{"num_hidden_layers": 19, "hidden_size": 128, "num_attention_heads": 4, "num_key_value_heads": 2, "head_dim": 32, "intermediate_size": 512, "vocab_size": 3454, "hidden_act": "gelu", "norm": "layernorm", "norm_place": "pre", "norm_eps": 1e-05, "positions": "alibi", "qk_norm": false, "attn_scale": 0.177, "bias": "all", "tie_word_embeddings": true, "parallel_block": false, "init": "orth", "init_std_qkv": 0.0332, "init_std_o": 0.00539, "init_std_up": 0.0332, "init_std_down": 0.0027, "optimizer": "soap_variant", "learning_rate": 0.00657, "beta1": 0.95, "beta2": 0.98, "weight_decay": 0.024, "lr_head": 0.0054, "max_grad_norm": 1.0, "warmup_steps": 200, "schedule": "wsd", "decay_fraction": 0.385, "decay_shape": "linear", "final_lr_fraction": 0.0, "batch_tokens": 32768, "max_seq_len": 512, "doc_mask": false, "train_tokens": 195200000, "max_steps": 5958, "dataset": "wikipedia_en"}
Each number is 128 + 24 x the weight over its row's rms, rounded and kept within 0 to 255. Layers, rows and columns count from 0. The size above them is the row's rms in percent of the matrix's.

# layer 9 MLP down (transposed), 512x128, rms 0.359, rows 367-391, columns 0-63
size [ 86 108  87  93 100 113 100  94  83 102 106  88  99 102  94 132 109  91 104  93 108  97  84 102  86]
[[138 101 127 113 132 128 162 127 110 119 130 148 110 100 162 163  96 146 136 121 147 154 137 144 165 107 168 117 155  78 128 136 145 111 117 172 165 113 150 173 114 152 117 142 150 117  96 116 166  69 116 131 107 167 129 130 127 153 132  99  91  84 130 107]
 [138 131 112 134 138 126 152 127  86  96 147 137  83 135 159 122 100 118 119 131 134  92 154 147 160 141 136  78 142 112 139 157 146 145 140 166 127 144 135 123 150 126 135 127 104 113 140 140 130 141 153 110 106 146 157  92 149  87 118 112 113 143 168 103]
 [111 108 124 117 145 136 138 135 131 133 145 123 151 111 125 136 117 146  92 136 161 137 180  99 153 140  98 115 135 149 160 126  94 114 140 135 149 100 134 120 140  94 123 108 121 160 105 128  99  99 113 136 117  78 153 144 127 156  93 186 117 163 114 124]
 [139 114 145 136 127 117 133 132 133 146 104 169 112 115 114 129 116 138 159 102 160  97 144 107 149 146 100  79 123 122  86 156 162 127 130 117 125 137 126 121 145 100 101 115 139 142 109 141 136 113  87 168 140 147 123 100 215 127 153 123 138 117 148 107]
 [163 141 142 159 181 147 119 105 118 175 171 110 156 130 103 137 123 101  91 183 135 120 148 116  96 182  71 136 140 108 123 141 157 134 102 145  83 145 105 108 169 122 116 146 113 111 123 140  87  92 116 146 129  96 109 130 120 144 109 143 120 112  92 137]
 [117 103 163 106 132 125 121  98 145 143 120 175  79 153  92 125 132 122 100 142 143  96 159 131 154  99 152 104 127 157  95 202 118 110 112  65 123  89 159  89 126 123 135 102 108 138 105  85 112 184 158  88 128 152 156 146 125 134 113 153 135 133 140 155]
 [161 114 135 118 157 191 141 125 107 126 150 158 164 100 120 106 118 145  80 147  45 110 164 175 132 119 128 140  73 151 141 142 107 116  88 125 123 121 178 158 183 114 115 183 118 115 133 138 140 101 137 120 133 130 131 107 155 101 102 109 162 131 102  81]
 [147 154 149  69  85 135 113 121 112 141 164 137 114 101 176  95 178 203 112 118 154 135 137 135 138 126 144  97 129 163 103 151 118 111 140 116 182  93 152 123 155 110 110 107 166  97 131 140 113 143 133 113 119 105 143 129 116 110  95 137 121 133 105  95]
 [135 126 162 119 144 154 105 102 127 132 134 148 132 177 127 175 129 129 164 128 128 154  95  99 150 107 171 150  94 129 120 143 147 135 141 132 133  81 160 102 146 145 107 136 155 132 127 152 161 131 107 153 121 164 145 145 139 148 119 155 100  99 107 127]
 [157 145 119 178  75 125 116 107 111 111 130 124 110 105 138 122 153 125 113 144 110 127 158 124 103 137 175 112 116 159 117 145 137 104 155  79 110 132 109 149 135  98 137 116 128 100 125  94 119 127 116 167 108 164 110 155 147 126 101 139 120 104 155 129]
 [163 114  92 151  90 121 130 150 117 105 126  92 132 119 139 121 102 128 124 133 119 181 148 139 129 123 143 103 147 128 115  85 133 138 118 148  86 121 162 132 128 104 174 128 103 132 143 111 132 152 136 183  92  60 100 117 120  96 106 125 174 139 101 137]
 [193 110 118 105 125 112 142 103 125 143 149 139 101 104 132 131 122 113 110 126 102 145 120  94 138 144 140 108 108  89 118 116 153 135 121 154 138 134 149 174 121 122 123 100 129  77 153 152 130 124 115 121 133 158 121 136 142 113  79 115  94 121 154 134]
 [122 133 121 117 125 126 135 143  95 104 126 131 147 178 147 159 135 153  65 147 122 123 116 133 126 127  83 149 148 162 153 153 100 102 185 192 142 102 120 135 153 131 130 115 114 123 100 111 166 122 124 127 174  93 153 120 144 117  96 113 140 159 108 117]
 [175 106 139 126 105 124 125  95 163 117 122 139 150 169  97 135  87 138 118 160 154 135 140 106 104 101 126 165 117 143 136 155 105 134  98  95 138 117 150 141 135 111 106 100 128  93  98 108 186 138 113  87 150 168 156 123 115 177  90 120 144 179 139 148]
 [138 111  93 119 156 125 146 148  82 118 127 138 156 104 183 119 104 123 116 152  88 128 129  88  95 125 113 138 130  95 116 104  87 165 146 148 110  99 110 125 115 127 137 100 122 147 107 101 159 157 117 177 128 106  90 153 120  97 140 104  95 123 124 129]
 [107  93 133 188 144 161 141 141  79 120 158 128 128 141 123 158 127 136 105 129 165 142 110  99 138 113 102 190 128 100 113  76 122 149  81  99 119 151 105 162 139 122 128 115 138 114 155 160  88 156 125 131 161 135 149 155 127 175  97 140 157 124 134 102]
 [117 126  87 174 134 125 150 140 124 145 142 131 145 100 127  84  94  87 110 109 108 134 126 151 140 114 158 101  95 164 139 140 141 106 124  91 138 127 160 157 114 130 103 178 134 172 155 131 173  87 116 127  96 129 139 153 146 152 134 187 115 135 119 134]
 [110 162 136 139 103 105 155 115  60 126  85 114 106 139 118 170  99 157 138 119 181 140 146 141 140 124 118 140 128 125 102 151 116 108 110 173 148 100 139 110  92 144 152 154  86 153  94 140 156  86 131 127 146 146 149 112  97  99 156 159 180 143 135  97]
 [121 115  84 164 136 127 100 106 122 166 129 121 140 127  76 131 199 149 138 115 132 122  98 135 131 139 140 158 137 135 186 113 115 168  83 138  93 131 122 103 125 121 144 116 173 113 112 139 131 180 140 134 159 125 150 126 133  92 108 160 156 149  94 149]
 [176  95 146 106 134 134 141 104 165 127 111 113 125 116 151 140  94 167 129 144 134 109 133 147 160  77 140 148 154 146 130 146 113 112 125 129 109 128 139 133 128 139 110  80  95  96 139 150 156 140 161 135 160 111 102 106 121 100 146 108 170 119 151  96]
 [141 126 136 115  85 147 135  90 128 108 110 137 138 169 127 119 125 108  87  75 110 129 106 134 123 139 136 164  67 118 158 134 123 132 149 128  77 134 140 146 141 118 104  99 113  91  89 137 137  85 141 135 137 119 159 147  94 121 135 103 123 109 130 122]
 [117 102  87 159 131  93 162 141 107  94 141  79 106  85 119 102 128 121 123 129 132 107 123  94 121 130 135 137  95 150 115 102 116 171 143 103 126 137 155 123 105 124 161  86 118 106 103 136 136 180 124 108 143 168 140 123 131 132 102 165 165 170  96 156]
 [176 170 110 143 125  98 122 117  92 143 143 142 128 129 100 127 126  99 174 102 165 110 117 116 127 122 114 136  98 122 129 101 125 141 108 114 133 108 160  88 151  97 132 108 123 147 163 151 187 160 108 106 106  99 115 126 124 171 132 127 163 116  97 123]
 [126  95 105 139 119 135  99 103 133 126 109 108 116 121 103 132 142 120 102 126 123 104 122 135 127 157 131 116 103 119  89 152 116 130 118 125 164  88 134 108 126 153 155 185 154 140 135 155 149  69 113  56 112 142 141 179 130 145 136 159 163 164 139 114]
 [128 128 121 124 149 154 180 126 131  75 102 125 125 114 151 150 112 150  98  90 137 122 134 105 154 119 142 112 114 127 153 123 118 121 117 175  86 114  99 164 107 194 129 151 130 165  92 152 114 135 130 106 125 197 104 133  78 125 127 104 143 126 152 149]]
# layer 9 MLP up, 512x128, rms 0.337, rows 368-391, columns 0-63
size [109  95  94  95  87  99  98 102  93 101  94  97  95 102 109 101  95 123  91 110 102  83 105  97]
[[122 143 178 118 123 125 132 135 135 133 110 156 133 100 115 106  99 120 153 101 120  91 170 106 126 132 138 147 138 127 101 107 103 145 136 129 138 105  97 143 121 126 139 147 115 127 160 125 176 100 108 145 138 150 123 103 138 122 166 147 129 105 110 173]
 [160 148 112 117 118 186 143 137 120  97 106 136  75 134  96 138 110 131 160 127 127 135 130 162 108 144 129 149 118  99 167 103  82 113  71 130 131 108 109 154 141 143 111  89 117 129 177 119 116 150 130 134 129  75 116 168 124 163 113 111 116 117  72 113]
 [137 124 125  96 134 138 152 100 154 160 141 164 144 148  94 146 111 128 162 123 109  81 107 103 168 147 135  66 110 131 147 138 136 121 131 128 168 118 128 150 148 113 117 114 163 122  83 114  98 117 118 168 131 105 143 126 117 134 118 165 109 120  69  76]
 [118 159 149 138 142 128 107 138  98 117 122 122 106 102 163 149 158  81 146  75 163 132 142  89 155  94 118 128 108 136 139 182 164 136 116  96 143 141 128 175 144 146 102 144 153 108  72 143 156 114 131 127 125  97 131 122 142 142 101 126 113 101 149 117]
 [114 128 144 130 126 146 115  97 139 162 129 154 130 131 117 138 137 149 141 120 182 119 119 118 159 123 129  73 156 113 176 145  69 104 119 106  87 141 133 130 117 144 177 109 151 140 180  98 139 175 134 117 116 112 117 174  88 130 148 124 121 130 167 135]
 [128 146 124 114 156 122  89 134 115 127  70 134 105 152 132 143 144 125 131 145 121 132 127 175  97 141 132 116 154 108 146 157 131 120 140 143 133  95 122 106 105 139 135  63 168 113 132 139 128 135  92 144 115 155 136 138 146 168 158 155 150 101 121 137]
 [125 119 158 142 144 123 162 137 146 163 104 120 130 120 144 118 144 126 154 169 130 127 134 151 121 149 106 102  87 100 108 137 147 124  98 127 133 186 133 153  94 151 123 109  97 125 107 165 135 140 161  79 114 111 160 141 117 126 125 101 112 147 174 166]
 [111  88 146 131 117 113 172  93 135 141 136 135 127 141 113 117 144 109 124 174 175 140 154 133 145 125 176 121 108 158 131 134  89  96 127  66 150 118 135 122 180 157 120 133 118 125 129 125 122 171 151 159 139 129 114 129 150  98 139  98 136 112 138 121]
 [136 102 107 148 102 113 146 117 133 115 144 148  94 126  94 134 117 126 182 168 116 149 173 140 149  78 113 126 101 166 125 150 117 132 156 125  95  83 124 105  96  83 129 111 119 127 152 141 115 141 160  74 136 119 126 128 134 148 143 137 146  86 165 134]
 [132 178  70 178 119 142 144 127 138 170 120 105 108 150 110 129  83 154 122 130 165 174 144 111 120 132 128 126 104 114 158  85 147 105 131 155 110  82 115 124 139 121 112 152 152 154 126  98  88 132 113 167 124 144 133 139 145 172 129 113 158 134 158 192]
 [123 115 125 111 131 120 161 102 174 142  77 119 117 146 140 144 142 141 114 140  98 146 149 190  98  98 129 139 122 162 164 138 152 131 132 128 129 156 159  83  98 164 149 110 117 154 127  78 154 128 159 134 138 136 151 119 118 119 114 122 158 128 105 155]
 [108 110 123 101 121 125 148 161 171 144 121 130 148 148 129 126  98 106 180 100 100 113 168 109 137  72 133 114 144 104 121 119 155 117 101 120 125 134 141  68 146 139 120 166 140 159 117 127 129 101 104 121 112 115 149 151 133 114 146 123 139 151 126 136]
 [134 114 132 180  89 122  95 151 111 129 149  58  85 127 109 130  85 120 176 122 142 142  93 138 130 130 156 141 121  93 132 170 141 147 141 143 141 130 150 135 115 122 124 127 113 123  97 119 107 155 157 142 111 124 142  93 136 116  91 126 118  88 149 165]
 [110  89 145  99 138 153 130 144 145 146 164 103 189 131 129 125  98 124 125 149 123 177 172 130 138 130 145 165 103  90 144  78 129 145 148 108 122 125 183 157 110 118 124  77 153 127 159  76 120 116  97 106 169 113 128 121 122  77 119 171 124 134 119 128]
 [133 137 121 139 134 111 104 138 137 116 137 110 128 153 123 152 131 160 129 108 156 119 132 103 117 141 176  86 106 118 149 107 120 130 145 171 101 167  92 138 151  87 102 100  94 153 124 184  96 138  96 158 140  90 140 119 137 124 134 152 138  96 162  84]
 [104 121 116 130  82 127 134 115 132 146 135 112 179 119  97 143 125 143 140 121 134 131 135 120 118 164 103 129  99 128 132  89 145 132  84 131 114  76 121 104 154 156 146 131 122 172 106 153 114 162 139 104 133 125 103 146 136 134 166 143 141 157 132 154]
 [134 120  89 135 129 122 126 147 177 124 150 112  92 148  79 123 122 144 133 110  92  78 160 117 113 127 139 113 153 137 157 136 156 138 149  78 128 159 106 153 155 104 108 150 148 118 129 146 160 131 146 118 163 164 105  89 154 166 123  93 116 136 129 185]
 [143 147 158 115 120 154 143 179 137 110 115 153  82 107 186 129  87 130 126 127 124 124 158 114 119 132 155 126 110 133  59 153 136  99 180 111 164  98 117 162 128 147 115 122 104 155 136 125 131 113 124 109 114 154 125 125 124 154 150  64 116 104 131 121]
 [154 116 135 169 117 133 118 109 144 106 118 181 141 139  94 130 154  65 162 131 100 107 184 137  97 117 136 115  88 121 155 153 107 179  98  84 100 127 153 154 137  97 123  89 131 103 135 143 109 136 154 103 122 161 126 157 135 110 161 102 113  83 139 118]
 [124 154  96 129 113 129  99  77 118 157 176 180  63 112 130 152 123 141 122 173 125 134 191 111 128 162 140 116 156 145  95 159 143  83 130 174 140 114 144  85 152 114 144 119 138 129 107 118  89 138 122 125 104 122 137 116 112 130 134 144 159 124 131  90]
 [158 127 100 136  78 169 102 192 107 157 130 131 120 171 127  97 149 140 133 116  92 145 164 157 119 118 145 106 147  88 152 160 142 160 117 128 159  95 123 126 102 165 121 143 136 145 144 137 108 139 105 112 129 121 118 131 134 154 143 108 136 105 134 142]
 [133 107 120 132 150 142 110 149 165 131 122 141 131 124 150 100 176 149 136 140  68 142 130 165  92 158 113 131 178 139 109 143 143 102 129  90  88 109 109 125 131 154 103 102 158 147 168  98 114 132 159 106 142 152 160 147 137 115 142 119 107 183 187 169]
 [129 114 118 126 104 149  95 122 119 135 135 151 109 135 158  77 162 149 151 137 117 119 176 115  83  97 174 137 150 143 129 132  99 136 150 137 125 131 121 134  94 126 124 142 133 130 135 121  23 126 119 143 127 102 104  75 155 111 171  94 133 154 149 102]
 [107 112 133 136 143 161 154 136 125 106 135 161 149 158 157 148 132 121  58 159 108 111 152 132 146  95 125  94  87 127 143 122 152  87 149 166 109  96 116 170 119 164 113 164 148 146 134 164  93 133 170 141 130 139 148 140 109  99 127 143 119 146 141 165]]